From a checkpoint of a small transformer trained on Wikipedia: normalized queries and keys.
Each number is 128 + 32 x the weight over the matrix's rms, rounded and kept within 0 to 255. Layers, rows and columns count from 0.

# layer 2 MLP down (transposed), 768x128, rms 0.0646, rows 210-262, columns 64-127
[[120 176 134 122 170  94 126 111  85 172 139 120 127 123 153 124 109 148 115 100 127  30 137 177 128 156  87 154 170 130 101 174  81 131 120 108 156 129 202 121 143 127 142 137  99 112  98 231 109 145  69 170 126 119 107  90 152 137 186 102 130 148 154 144]
 [137 130 170 106 115 163 178 154 173 122 152 142 114 208 101 139 118 112 152  99 128 217 155 166 168 149 155 168 101 137 128  80 148 111 144 134 157 158 174 118 136 129 131 104 154  76  74 171 123 131 182 155 102 104 159 144 130 120 130 109 110 184  83 127]
 [116  58 141 126  80 120 123 133 116 110 139 134 109 165 116 154 156 100  99 144 119  87 157 139  95 147 139 119  58 121 101 199  98  79 163 172 160 178 130 148 110 154 182 116  87  87 130  81 155  88 159 124 121 102 101 113 178 147 126 143 152 124 112  89]
 [167 154 152 144 144 194 111 158 131 138 148 116 133  96 114 133 152 104 185 122 120 107 161 108 160 146 143 151  62 166 166 105 108 131 119 145 124 142 154  83 167 145 116 140 149 134  78  69 158 100 134 144 150 169 182 146 122 142 110 127  86 160 129 136]
 [136 102 143 131 112  70 112 138  91 125  80 116 128  40 130  97 123 162 140 143 120 144 135 110  96  76 118 120 116 117 129 108 120 134 140 108 168  96 141 126  89 135 147  85 110 168 183 134 116  96 101 108 100 151 116 118 147 134 115 137 161 118 122 100]
 [147 121 146 140  89 139  81  83 132 113 119 102 120 118 144 129 181 160 145 147 177 141 123 155 158 135  65  96 152 131 109 149 153 141 126  81 176 116 123 126 136 133  79 141 155 115 168 154 115 131 110 105  81 106 119 122 186 101 111 159 114 198 117 117]
 [153 113 132 124  95 144 122 115 102 145 106 140 142 140 125 149 121 113 111 129 122 137 160 154 158  86 151 183 123 113 114 189 187 153 102  81  60 114 149 125 173 110 177  69 111 129  98 128 154 111  69  99  95 147 174 169 135 140 119 123 114 160 137 180]
 [ 91  54 148 111 137 125 130 142 132 171 181  72 153 153 110  30 154 115 135 158  98  85 199  57 113 171 105 199  67 131  71 103 146 111  94 161 102 127 110 110 108 168 175 126 200 130 173 121 166 193  92 162 136 112 141 158 126 102 175 118 162 167 180  93]
 [175 151 189 173 127  80 191 145 144 113 170 142 115 172 122 152  67 121 112 108 147 143 130 141 131 107 115  85 143 133  90 105 149  91 102 114 144  99 119 211 136 133 115 162 125 134  57 124  99  99 115 124 126  58 144 106 154 183 131 152 115 117 181 106]
 [126 166 157 141 109 166 169 138 103 133  97 174 128 138 107 115  97  92 115 141 157 106 148 193 107  82 149  74 169 131  87 104  83  97 167 151 141 178 136 141 113 125 103 149 150 111 130  95 163  58 155 166  89  80 118 109 172 154 171  98 112 164 111 144]
 [120 146 143 109 164  83  57 137 120  76 139 148 129 118 115 171 142  79 113  65  99 135  64  97 134 146 143 110  93 105 115 131 154 119 108 174  73 140 159  98 133 101 157 174 161  98 131 162 135 101 108  24  93  96 158  84 174 142 157 145 108  91 169  35]
 [118  46  92 120 157 187 137 127  74 142  71 182 102 165 135 108 145 142 161 108 142  90  97 103  77 125 123 223 145 139 121 130 100 150 155 134 111 164 179 145 122  83 164  90 114 162 108  86 123  94 110 102 132 133  81 188 199  88 188 122 155 105 124  82]
 [127 109 156 126 144 106 141 109 167 106 123 148 128 105 104 110 174 129  96 165 137 200 111 114 143 163 157 105 126 116  76 124 151  88  97 137 138 125  90 148 103 135 160 130 148 112  94 137 139 161 200 114 157 175 147  97 120 193 179 117 124 100  85 145]
 [ 63 183  98  88 141 149 163 179  72 139  77 114 138 106  84 121 152  98 102 130 146 100 141 233 131 139 104 127 118 128 120  55 130 137 142 141  96 149  79  96 141  96 123 152 129 164 136 195 128  84 139 165 141 119 143 119 199 162 105 124 101 115  91 163]
 [162  90 126 128 118  59  86  84 134 165 140 141  92 112 156 111 119  86  99 122 168 118 174 152  88 107 138 100 136 109 127 162 100 120  96 152  83 124 138 110 101 117 131  91  67 138 124 155 141 152 143  93 142 108 133 145 149 129 131 158 117  94 110 128]
 [140 141 103 108 100 110  98 148 136 174 134 152 127 151 130 129 164 166 125 128 116 109 126 135 139 190  63 139 171 152 118 101 186 161 119  80  77 149 136 126 215 162 124  43 137 102 142 124  80  80 167 104 147 169  84 123 162 185 108  96 150  90 155  75]
 [ 87 111 125  20 101 120 114 139 115 166 140 169 146 125 159 177 167 147 138 122  70 139  72 156 155 124 196 112 163 163  88 122 172 112 156 160  54 108 160 110 121 133  58 156 166 112 116 136 169 122 115 165  46  59 140 159  97 114  91 199 150 156 136 118]
 [108 118 109 118 112  99 111 203  98 167  94 182 114 141 160 150 142 154 117 148 160 147 132 161 109 120  98 194 179 119 121 124 133  65  68 132 110 137 137 146 132 146 159 139 174  83  97 120 111 141 123 174  92 163 163  84  93 159 193 121 131 129 119  99]
 [145 118  84  80 102 147 185 139 141  74  77 137 191 119 139 161 141 132 103 114  78 174 100 114 108 117 105 127 107 169 109 143 147 118  38 155 114 100 135  99 128 180 143 179  74  98  98 120 185  96 159 111 113  42 114 148 170 153 128 148  98 104 159 140]
 [188  97 111  82 206 112 142  84 158 163 141 124 124 173  79 115  70  93 167 150 156 135 140  94 131 160  96 113 100 130 159 136 125 136 168 107 224 116 117 129 123 109 153  79 123 111 140 130 118 111 105 139 174 139  68 133 129  50 165 133 128  97 121 166]
 [154 148 186  94 116 122 121  90 162 135 158 162 124 168 115  49 102  89 140 105 163 127 118 162 129 109 147 131 172 100  98  74 169 139 143 153  49  78 167 123 149 168 110 122 126 125 131 130  41 117 133 146 142 130  87  96 165  81 125 152 116 133 109 119]
 [104 159 131 125 101 135 161 115 155  94 152 138  53 121 163  95 152 133 132 134 108 142  91  89 185 154 112  98 120 133 101 150  75 156 132 125 122  87  85 155 108 166 172 181 153 174 134  88 104 129 148  84 189 153 127 115 118 152 152  87 159 111 179 113]
 [126 120 101 126  87  66 109 149 156 118 134 120  89 119  97 125 173 109 107 128 122 126 118 157 130 113 121  93  99 141  93 125 156 135 121 115 135 123 129  99  93 149 119 161 127 140  81 109 151 145  96 159 115  98 147 104 129 109 137 174  75 113 132 105]
 [152 168  87 160 137 138 122 100  77 147 109 148  94  91 134 101 140 167 113 122 124  95 165  75 116  84 138 189 140 142 139 178 109 146 106  98 140 114 117 107 139 136  99 157 148  94 188 126 127 119 152 135 135 153 106 122 138 126  80 185 127 142 100 155]
 [137 111 119 179 108  92 134 130 134 101 143 133 139 126 116  90 105 105  95 163 166 150 103 167  56 106 127 113 141 119  91 117 128  85 162 105 134  79 131 124 147 104 157 158 109 157  95 149 133 117 137 116  96  78 130 102 166 177 148 129 154 146 136  83]
 [116 123 146  41 128  65  97 102 128 121 108 183 141 139  76 172 158 104 149 137 163 150 184 170  78 113 206 115 177 129  37 139  78 109 143 159 101 206 182 133 130 161 126 100 114  79 130 133 138 149 117 137  91  98 106  91 127 146 141 160 117 117 121  60]
 [146  89 161 144  99 111 156 114  89 139  84 157  85  76 113 105  95 111 139 118  78  70 188 124  92  65 109  70 199 113 117  55  96 121 147 159 126 132 106 140  95 118 152  79 120 155 125 115 134 124  67  93 166  87  96 136 134 157 119  81  60 116 141 100]
 [109 159 152 153 120 163 134 165 111 151 161  97 108 122 142 135 129  87 149 114 153 151  91 125 119  82 171 106  71 176  90 120 156 152  55 132  92 122  87  64  97 148 155 137 111 135 120 110 142  75 175  90 140  79 140 168 123 111 133 142  78  94  68  79]
 [139  68  97 193 113 165 129 129 117 146 152 117 116 102  98 120 163 164 186 127 105 150 111 115 134 107 121 145 150 136  45 121  85 152 129  91 111 126 142  52 111 130 135 161 140  74 144 125 131 116 177 155  77 139 142 129 128 138 109 142 153 107 122 166]
 [188  96 177 173 157 136 134  82 170 109  92 115  92  95 173 184 122 116 129  92 131 164 107 114  79  75 137 122 112 185 121 165 113 102  91 136 156 167 126 132 129 110 147 165 136 137 123 136 113  99 143 154 155 103 185 114 175 145 113  74 215 105 118 154]
 [177  85 142 129  81 123 121 115 131 177 112 175 179 129 143 101 194  80 101  87 144 126 154 149 152 123 138 137 124  98 101  92 150 160 134  85 113 132 169 142 149  98  61 150  99 131 154 147 145  59 106 139  63  58 204 138 130 132 103 141 144  95 114 192]
 [188 101 132  79  89 146 147 145 119 118  88 109 176  92 113 114 115 131 193 123  99 101 143 150 195 160 138 165 144  68 122 128 160 105 143 119 137 146 106 143 133  74  47 144 149 113 139 114  63 144 142 189 166 117  88 122 140 105 183 119 119 126 149  84]
 [ 94 150 150 154 143 165 101 136 167 140 119 152  95 111 124  46  63 101 149 179 157 163 137 109 160 162 124 107 179 112 125 125 138 115 164 120 223  74 143 154 164 114 148 130 143 138  99  73 145 138 123  86 173 145 154 123 105 155 104 101 106  95  70  99]
 [ 92 160  67  93 113 184 134 150 213 141 167 142  98 141  58 183 116 167 109 126 107 147 173  73 135 126 147 146  94 100  52 134 108 140  76 124 113 162  61 151 172 111  74  64 112 238 145 102 122  90 142 101 142 112 118  81 160 112 104 156 134 118 198 131]
 [126  72  91 152 204 106 107 136 120 121 198 136 118 102 110 160 122 199 136 134  86 143 114 132 186 102 139  91  95 106  54 129 191 121 106 124 135 127 128 139  99 125  81 115 137 112 114 128 123 130 100  95 115 103 173  75 148 170  95 127 120 141 148 158]
 [ 96 125 127 107 178 142 145 144 166 115  92 151 128 105 101 174  85 137 172 122 120 153 117 123 161 109 125 124 129 115  54 107  66 123  95  71 140 137 162 135 127 114 178  58 113  95 137 181 131 132 121 151 214 144 117 158 101  84 169 116 133 161 207 151]
 [160 158 176 174 116  98  54 163  80 163 137 127  75 158 136 104 107 197 104 129 152 110 152 131 203  87 129 119 113  92 142 144  68 142  99 163 140 151  10 144 216 138 117  98 147 112 129 147 140 174 111 163 185 112 136  88 114 153 100  83 132 202 118 154]
 [104 134 151 152 148 160 115 122 133 138 111  60 158 116 111 102 165 118 133 151 100 123 126 103 186 168  56 194 100 202 139  81  91 152  97 135 113 107  91  81 138 152 188 114 139  91 165 125 167 123 128  91 117 161 113 150 199 112 108 158 134 131 173 115]
 [139 159 189 142 126  91 172 177 145 148 115 109 106  74  91 119 135 110 168 153 126 102 153 122 105 170 110 166  97 120 140 177 164 122 120 110 129  41 112 117  99 120 138  86 117 147  97 122  75 131 159 103 111 173  85 155 141  64 130  98 151 157 106 143]
 [143 194  49  75  87 131  63 190 116 150 147  76 138  94 139 141  47 174 127 145 125 211  80 121 105 131 180  46 148 136 190 178 104 137 132 117  96 102  84  92  79 128 124 127 169 183 209 131 204 178 207 158 152 104  82 142  98  14 120 195  66  93 189  44]
 [109 117 106 149  96 122 142 112 126 137 161 124 104 152 165  71 153 126 163 158 120 108  97 128  99  96  76 162  66 104  92 116 139 160 145 107  67  75 115 156 112 154 166 155 142 167  75 138 142 154  94 152  93 109 165 162 171 171 118 166 155 135 114 127]
 [153 132 159 150 155 156 163  39 111 158 138 143 108 183 160 149 115 109 133 153 118 140  94 151 192 168 126 139 140  91  83 115 111 110 125 107 169 172 151 129 141 130 169  95 142 169 116 139 124 144 112 114  90 143 147  85 163 160 153 136 166 176 108 155]
 [ 96 158 138 174 159 117 137 131 105 110 141 168  41 131  97 110 128 114 118 133 161  81  97 158 100 142 100 147 158 191  96 111 121 131  87 114  88  68  98 119 108 110  58 105 192 133  84 145 100 122 161 155 151  98 149 149 139 172 173 143 116 189 115 173]
 [161 149  75  97 135 138 113  92 149 105 118 151 125 141  80 128 188 133 127  96  79 135 154 137 178 152 137 172 132 197 115 112 111 142 105 101 132 126 173 148 155 111 103  97 124 146 108 122  84 171 150 120  74 147 128 154 113 158 133 178  91 140 139 185]
 [163  94 180 100 113 105 103 210 189 102 116 115 122  89 102 142 120 141 129 141 116 169  76 110 108 161 181 128 113 130  81 189 109  93 112 176 147 135  47 139  88 187 162 117  57 116 140 201  96  75 150 116 151 181 167 101  80  95  95 110 160 133 134 107]
 [196 108  75 123 128 169 114  24 169 109 119 189 119 113 109 103 153 147  92  74  89  99 112  99 130 123  85 100 131 138 141 122 106 121 119 112 131  74 130 113 135 149 132 110 200 167 155 119 186 155 127 114 104 144 160 100  60 131  90 183 163 131 134 187]
 [138 130 159 139  86 161 107 138 140 147 122 157 193  97 180 122 132 128 161 105 142  90 127 142 100  75 132 119  99 156 147 144 113 130 112 118 178 101 137 129 112 102 127  83 188  97 110  88  89 153 142 208 147 116 120 146 126 132  97 124 110 111 115 163]
 [120 113 111 143  90 130  75 144  72 130 112 107 123 116  97 145 157 211 156 163 101 123 124 135 102 157 156 135 106  83 175 141 156 137 164 135 130 135 120 188 128 155 141 111 128 131  49 120 117 110 154 133  94 102 111 171 127 107  62 153  65 164 104 126]
 [125 119 123 158 149 132 112 129 101 138 121 120 111  96 101 134 118 164 197 167 122 136 137 126 102  76 192 146 132 164 135 172 162  82  99  92  88  84  67 187 123 131  74 137 144 156 135 154 132 168 128  93 132 155 171 160 154 180 156 130 126 110 115 117]
 [129  87 115 159 100 127 127 178 133 152 116 138 203  69 123 103  63 201 128 188 109 143 147 109 162 126  76 123 170 125 125 132 104  82 139  66 143 160 149  86 174 193 160 124 109 115 130 105 102 119 100 142 134 164 141 146 190 110 193  81  97 170  82 169]
 [131 136 165 104  83 131  96 143 113 111 146 162 140 122 138 175 163 151 127 125 141 111 175 114  93 147 117 105 143 192 109 118 135  78 120  78  73 134 151 136  74  88 115 167  96 138 133 112  98 156 113 168  46 155 180  87 145  97 152 128 116 127 144 110]
 [223 119  98  74 198 104 179 117 143  90 128  97 175 147  83 104 127 137 201  63 114 133 155 100 147 130 138 130 149 160 135 125 130 151 189 139 107 144 158  66 136 126 143 146 105 192  86 125 140  95  92 174 123 169 111  90  96 178 124 123 152 142 124 125]
 [112 147 173 121 158 193  92  78 151 160 116 136  83  78 139 122  93  55 119 118 161 114  97 141 129  82 157 212 147  89 208  60  74 145  90  72 111  67 118 134 155 174 114 179  92 149  66 122 140 131 106 124 160 107  99 143 139 136 186 117 108 140 163 151]]
# layer 2 MLP up, 768x128, rms 0.0648, rows 211-262, columns 64-127
[[128  82 157  83 176 160 105 138 140 141 117 108 118  23 129  63  99 103 139 183 163  69 131  95 109 129 131 153 189 104 141 160  92 159 115  96 127 118  74 182 145 150 104 181 141 111 185  39 181 153  96  64 110 122  50 100 125 122 134 146 117 123 146 133]
 [129 135 124 119 159 152 105 116 181  84  97  77 127  97 108 169  98 110 126 102 120 137  96 152 129 136 135 151 220 149 129 121 103 168 130 109 142 147 113  68 108 129  86 132 127 117 140 110 111 134 138 173 113  98 150 139 159 131 154 105  79  38 171 109]
 [118  91  76  89  85  99 126 120 115 125  61 122 120 116  74 115  83 136  90 151 136 111 120 123 109 147 108 136 216 129  92 179 179  77 127 131 125 164 119 198 126  78 134  97 140 147 158 130 152 149 150  84 111 106  80 103  77 111 125 136 160 145 105 142]
 [101 153  72 125 139 183 129  83 153 194 180 135 129 177  97 144 176  78 127  98  94 109 117 156 160 143 171 173 109 107 110 155  61 105 124 192 110 156  93 152 141 114 132 134 127  98  94 130 108 133 165 112 164 139 116  85 160  96 120 172  91  84 178 155]
 [ 98 150 167 134 167 192 107 206 122 111  92 160 168 114 145 173  77 140 149 150  91  72 124 107 156 121  97 178 109 147 112 100 120 152 138 157  77 205 181 129 118 130 169 154   9 104 139 172 104 129 147 156 145 170 124 132 143 110 109 164 123 168 151 175]
 [102 188 114 135 230 146 176 139 139 160 130 110 134 151 129 150 133 139  98 108 132 187 108 118 119  78 126 108 125 179 137 140 120 129 127 132 175 105 136 142  44 176  80 107 163 109 170 122 105 150 125  74 160 100 156 114 101 148 133 183 117 134 119 118]
 [103 146 120 125 134  92 102 107 104 118 123 121 118  87 186  33 114 136 112 188 114 136  93  97 103 143 113 114 156 161 124 121 105 115  83 107 130 147 168 109 134  74 110 163 117  95 128 112  64 164  95 127 131 137 116 204 131  99 132 174  77 174 158 120]
 [122 158 185 107 133 174 149  86 177 111 127 133  86  58 141 132 188 122 140 156 142  97 166  78 158  90 100 111 166 159 165 116  79 142 136 110 105 131 140  53 151 200 162 149  97  87 120 140 142 145 137 102 182 194 115 138 124  79 127 151 143 147 104 136]
 [103 127  48 162 111 105 174 131 134  98 151  99 161 129 160 116 130 171 139 112 122 163 154 114 120 106  68 164 109 110 175 136 156 180  98 151 158 129  65 128 160 124 156 113 125 129 112 179 137 154 127 108 109 166 115 142  68 120 106 144 131 121 149 113]
 [ 85 130  91 112 145  99 128 184  75 112 153 166  92 121 173 113 174  76 148 159 104 117 142 145  75 185 156  91 168  99 149 127 156 129 152 172 143 186 143 120 118 141 155 135 139  83 105  87  56 146 125 108 110 122 151 127  93 136 137 113 164  81 153 201]
 [143 153 141  96 155 158  92 117 130 149 137 148  84 100 127  88  96  92 151 152  81 135 126 117  74 137 111 135 114  91 110 123 181 123 172 164 105 103 127  81 122 115 130 106 110 140 138 133  86 143 124 101 143 189 133 227  74 148 123 113 189 197 163 116]
 [ 91 194  88 131 113  83 164 145 128 115 187 143  85 136 107 196 116 114 143  95 111  59 105  95 136 115 114 130 130  71 156 163 161 127 172  64 117 124 135 133 165 124 125 193 158 116 107 157 122 135 130 143 177 123 226  92 123  94 155 153 132 166 147 196]
 [159 116 115 170 128  89  94  81 133 103 152  92 123 139 140  97 161 146 136 152 144 169 166 104 114 125 161 132  66 189  96 197 106 117 110 118 151 156  95 139  93 130 130 178 127 109 165  79 100  90 157 101  86 160  89 115 152 115 141 168 175 184 156 146]
 [124 134  93 120 241 152 154 187 132 178 144  87 148 134 102 185 163 195  57 117  86 145 118 130 111 154 100 131 184 162 120 152 141 126 101 151 159 103 118 142 107 131 143  97  94  95 104 194 109 165 111 144 125 140  74 105 178 136 168 173 126 195 142 108]
 [130 130 124 136 150 103 124 119 146 112 111  65 132 149  92 120  97 112 146  69 114 148 157 118 123  83 109 119 111 130 124 191  97 139  87 113 142 169 154 106 142  79  60  89 125 137 146 145 176 133 107 181 125  74 164 137 112 149 152 168 102 156  54  91]
 [ 78 137 138  73 114 132 126 131 122  33 134 155 125 108 106 151 193 122 162  36 115  85 148 111 104  79 119 142 124 178 140 153 138  79 127 117  82 110  56  67 135  95 178 123 157  90 143  92 140  89  69 161  84 120 152 159 154 130 140 167 115 137 128 107]
 [122 164 122 109 100 153 180  93 176 137 159 101 164 164  66  85 106  64 165 144 120 137 130 118  75 117 115 111  63 127 127 109 101 225 202 146  97 146  95 108 128 111  92 124 130 169 112  87 125 103  79 113 134  92  91 159 143 106 157 111 145 157  92 149]
 [108 149 161 104 148 125 132 213 126 140 124 114  98 132  91 171 133 135 137 193 137 117  88 129  55 114  80 182 137  69 132 179 155 150 114 131 145  89 143 145 101 150  75 180 136 140 167 153 132 140 116 160 151 101 149 128 115 129  67 117  60 133 104 112]
 [107 101 128 139  81 189 124 159 149 166 131 172 103  80 150 110 162 145  71 143 104 117 102  84 136 131 153 122 131 153 109 103 106 100 119 135 113 137 118 122 202  92 102 144 127 134 126 128 101 170 129 124  98 176 170 154 127 163  96 106 189 135 166 143]
 [139 130 108  89 119 134 112 114 139 106 118 116  96  60 149 154 204 128 214 104  61  87 146  87 147 121  86 114 193 108 128 172 121  99 115 162 210 120 129 142  68 165 124 122 124 132 138 151 197 172 129  92 152 142 126 113 146 167 178 109 169  97 114 144]
 [168 157 123 149  79 137 113 129  68 138  93  74 160 115  90 144  76 143 129  91 175 112  94 119  95 101 110 112 164 163 215  96 160 131 110 151 150 124 109  88 122  63  86  84 109  93 122 144 130 154 121 145 127 130  83 149 162  36 128  74  85 135 116 136]
 [140 138 123 109 158 174 123  92 161 165 138 117 168 131 146 116  86 166 105 138 118 112 146 132 139 170 141  95 140 127 136 148 125 156 166 119 145 144 102 136 191 139 155 118  89  95 172 120 109 136 172  95 125 153 128 139  89 144 119 104 153 160 141 151]
 [126 128 185  94 122  75  93 158 125 120 140 139  99 157  84 153 155 130  56 144 130  96  87 192 131 129  73 161 144 108 172 125 138  59 169  88  99  95 182 118 118 201 123  41 134 105 134 109  54 145  91 149 190 133 122 124 118  60  67 128 115 166 149 123]
 [141 152 135 106 153 169 165 105 117 118  82 150 134  88 124 167 121 121 128 117  98 148 138 142 222 112 135 164  91 139 158 111 152 148  97 126 143 177 123 140  81 131 100 121 151 104 147  96 125 107 136 146 158 127 127 119 128  97 127 126 100 102 145  86]
 [115 136 121 153 125 101 149 118  96 103 123 119 115  44 145  49  82 111 120 130 102 146  51 148 155 140 130 193  98  91 174 127 156 181 164  82  78  90  65 100 185  57  57 133 107 131 129 155 117 124 112 172  96 126 150 145 146  79 147  68 120 106 136 155]
 [ 88 111  86 137 134 162 152 157  95 115 101 119 173 189 136 203 104 125 134  93 167 150  83 133 144 129 145 109  96 142 135 149 126 209  97 139 124 127 141  78 141  89  88 174 194  85 134 122 119  49 145 120 115  96 146 134 104 148 134 159 150  98 116 136]
 [128  95 105 146 116 142 154 171 153 122  81 135  96 123 121  83  64 108 114 134 140  80  97  89 112 141  80 107 180 107 162 110 145  72 146 181  76 157  81  81  70 111 122 145 112 110 124  84 104 127 122 141  76  95 154 112 146 150 140 126 103 150 179 187]
 [175  93 139 110 118 174 101  96  88 106  91 127 126 107 124 112 118 123 157 167 102 130 136 112 106 118 137 129  91 107  61 193 117 108  97 191 130 107 119  95 144 119 152 190 146 150 105 136 167 160  69 189 145 149 132  87 124  94 128  98 172 181 174  76]
 [174 176 111  94  65 199  96 125 100 101  74  83 118 129  92  86 139 103 110 148 112 143 103 129 164 144 110 116 122 121 143  72 120 146  64 145 114 102 135  86 137 126 107 168 136  63 116 179 148 165 135 125 118 167 127 134  99  87 126 105 173 191 168 119]
 [138 122  97 171 135  93  65 178 189 109 132 122 130 179  95  50 156 169 143 127 101 164 164  93 115 116 119 105 113 137 134 184  89  88 155  92 111 113 153 136  82 118  83 191 150  46 134 115 138  97 122 166 176 122 176  92 150  96 123 181 174 218 170 151]
 [120 148 139 123 143 128 112 106 177  93 114  85 163  80  84 153 150 176 140 144 106 139 147 156 189 105 130 151  97 177 103 161 157 150  96 100  47 153 147  99 121 157  85 151 167 150 107 110  99 129 106 184 132 137  63 179 153  92 151 125 109 131 172 109]
 [168 142 138 101 142 109 171 167 116 145 151  94 115 107 126 133  87 179 143  91 180 115 115 106 152 114  84  99 108 115 105 188  71 110 104 136  87 125 102 128 122 147 121 179 133 129 155 155 138  96  87 153 115 148 121 118  91  96 181 153 137 138 197 151]
 [134  95 129 149 159  31  93  87  87  92 146 140 123  81 144 116  76 123 148 124 121 173 101 140 139 111 114 133 156 141 120 143 118 130 152 134 201  98 129 126 126 114 137 178 131  71 145  82 161 183  55  73 143  99 136 164 128 125  54 150 105 101 127 168]
 [126 121 165 188 159 134 159 140 189 142  48  98 125 106 106 197  88 138 132  55 147 122  99 105 134 202 143 137  64 128 118 162 131 121  85 141 125  96 145 145  89 149  91 199 196 120 139 133 101 171  97  81 113 149 173 107 159 164 145 146  87 130 177 113]
 [ 52  97 141  96  66 104 114 116 153 146 173 129 111 134 151  61 137  99 138 141 126  94 116 171 184 138 140 119 135  76 145 155 150 113 139 123  75 129 103 149 135 144  84 131 109 120 180 154 161 159 181  87  60 160  73 109 100 132 126  91 112 149 120 128]
 [153 136 152 185 169 106 120  93 100 180  72  85 184 134 106 177  90 199 122 115 124 151 154 194  77 136  94 143  76  95 139 154 101 161 103 139 140 115 120  73 161  73  80 127 168 122 163 164  45 108 131 133 125  90 133 118 149 113  76 150 119 109  62 162]
 [ 96 152  46  94  69 119 102 103 155 150 125 141  88 206  70 125 137 102  93 152  97 141 127 158 149  26 175 111 126 110 123  95 167 118 140 129 106  78 121 138 169  35 147 107  96  75 136 182 139 159  87 127  91 111 128  83 113  81 109 150  46 150  88 147]
 [129 112  89  93 153  95  89 106 114 137 163 135 113 127 171 123 118 167 129 118 118  81  85 118 183 107  86 125 150 155 103  94 122 197 154 142 116 178  88 165 126 111  87 129  89 126 144  86 122 109 105 188 154 114 117 117 126 166 167 139 173 148 198 150]
 [138 164 169  62 122  99 115 144 110 124 149  50 121 101 165 105 115 158 107 183 110 180  71 124 118 179 113  91  60 126 143 141 155 135 175 168 120 101 184 134 143 126 102 118 100 144 161 135 136 183 129 112 189 192 170 117 170  93  54 127 131 140 114  84]
 [151 118 104 112 123 146  65  85 189 132 218 135 160 139 118 175 163 132 139 123 116 109 141 157  57  76  96 107  98  83 148 133  85 146 137 113 176 120 135 141 168 124 122 162 142  83 165 101 121 100  94  63 131 178 102  75 169 145 121 160  99 122 136 122]
 [117 119  57 131 141 126  62 223 127 107 173 155 112 120 116 122 102 170 152 138 178 167 155  85 118 124  72 117 115 145 142 143 123 143 134 165 104 118 199 111 130 120 105 148  87  90 115 132 156 117 114 141 123 142 107 141 133  95  98 124  90 150 174 109]
 [132 110 120 132 106 122  99 114 120 136 123 125 101 144 116 128 120 113 116 134 147 184 126 185 112 125 111 105 101  78 161 157 141 160 103 139 163 127 145 197 136 129 187 143  83 131 159  98  95 110 132 135 159  97 131 101 153 119 132  91 143  72 180 117]
 [127  89 160 152 122  48 118  84 130 109 123 135 125 119 201 177 103 157  80 129 133 155 118 111  63 136 157 103 129 158 140 184 123 144 161 102 145 126 127 141 133 203 121 104 148  87 179 119 142 125 101  97 158 173 103  72  86 139  97  56 132 168  79 112]
 [130 214 118 122  76 132  89 149 115  87 123  61  76 119 129 163  76 175 189  74 144 113 150 105 115 109 106  81 133 112 199 110 135 128 134 164 152 136 170  95 132 131 129  88 126 126  89  71 187 100 104 176 113 129 134  64 155 110  81 113  90  71 147 149]
 [123 115 146 110 108  89 161 139 128 188 151 121 146 188 123 146 128 162 141 105 106 153 142 150 127  81  97  94 112 113 129  87 161 113 104 164  94 123 141 128  73  90 108 119 143 138 109 121  81 159  89 139 105 187 146  35  69  57  70 154 117 102 101 127]
 [ 80  99  72 184 157 115 106 114 105 137 180  72  81 140  67 112 137 162  99 146  45 149 151 129 163 133 110 174 180  94 105 150 160 103 141 103 165 134 105 159 178 113 154 195  94 123 117 163 158 108 108  79  76 156 170 127 107 115  88 135 177 103 118 121]
 [144 127 146 128 184 184 136 164 151 125 145 119  72 151  93 118 120 104 108  78 136 152 128 108 150 112 120 173 143 168  85  74  90  76 128 159 122 140 143  85 128  68  95 100 106 114 183 140 109 120 160  96  95 166 136 150  90 111 180  85 120  94 170 125]
 [116 143 116 149 113  56 154 128  94 117 124 129 121 168 171 178 143 104 126 115 126 124 147 155  91 112  67 162 149  70  79 171 168 142  99 187  84 196 103 146 151 105 166 155 129 132 112 103 175 188  87 169 155 126 112 159  87 101 150 198  93 101  86 113]
 [147 102 141 170 157 142 117 110 139  84 121 133 118 166 132 143 101 165 165 176  99 133 163 148 137 183 140 119  91 111 158 116 175 146 136 138  83 114  98 154  96 145 135 129 133 194 146  89 155 143 164 121 164  49 149 147  97  61 100  75 121 118  46 137]
 [179 107 126 123 100 133 168 139 144 160 209  83 126 158 156  76 153 152 119 190 101 157 134 129 107  80 124  98 119 114 136 162  76  88 144 135 149 127 118 133  88 113 104 102 158 158 138 110 134 139  60  76 168  67 120 155  75 151  88 121 170 158 103  70]
 [101 114 114 105 112 183  96 156  99  70 191 135 122 152 155 172 107 181 157 127 129 140 105  74  96  56 115  65  77  61 155 106 149 120  69 150 159 128 124 111 115 174 125 135 131 132 182 119 113  77  82 120 129 111 109  85 146 139 133 113 135 120 144 175]
 [135 162 128 154  87  93 156 184 116 108 145 168 131 191 110 114 134 148 134 138  50 102 150  91 125 197 142 126 149  83  76 169 110 178 148 107 146 163 146 127 151 163 144 164 124  43 165 120 151 130 151 145 125 183  96 157  82 139 101 131 146  91 136 100]]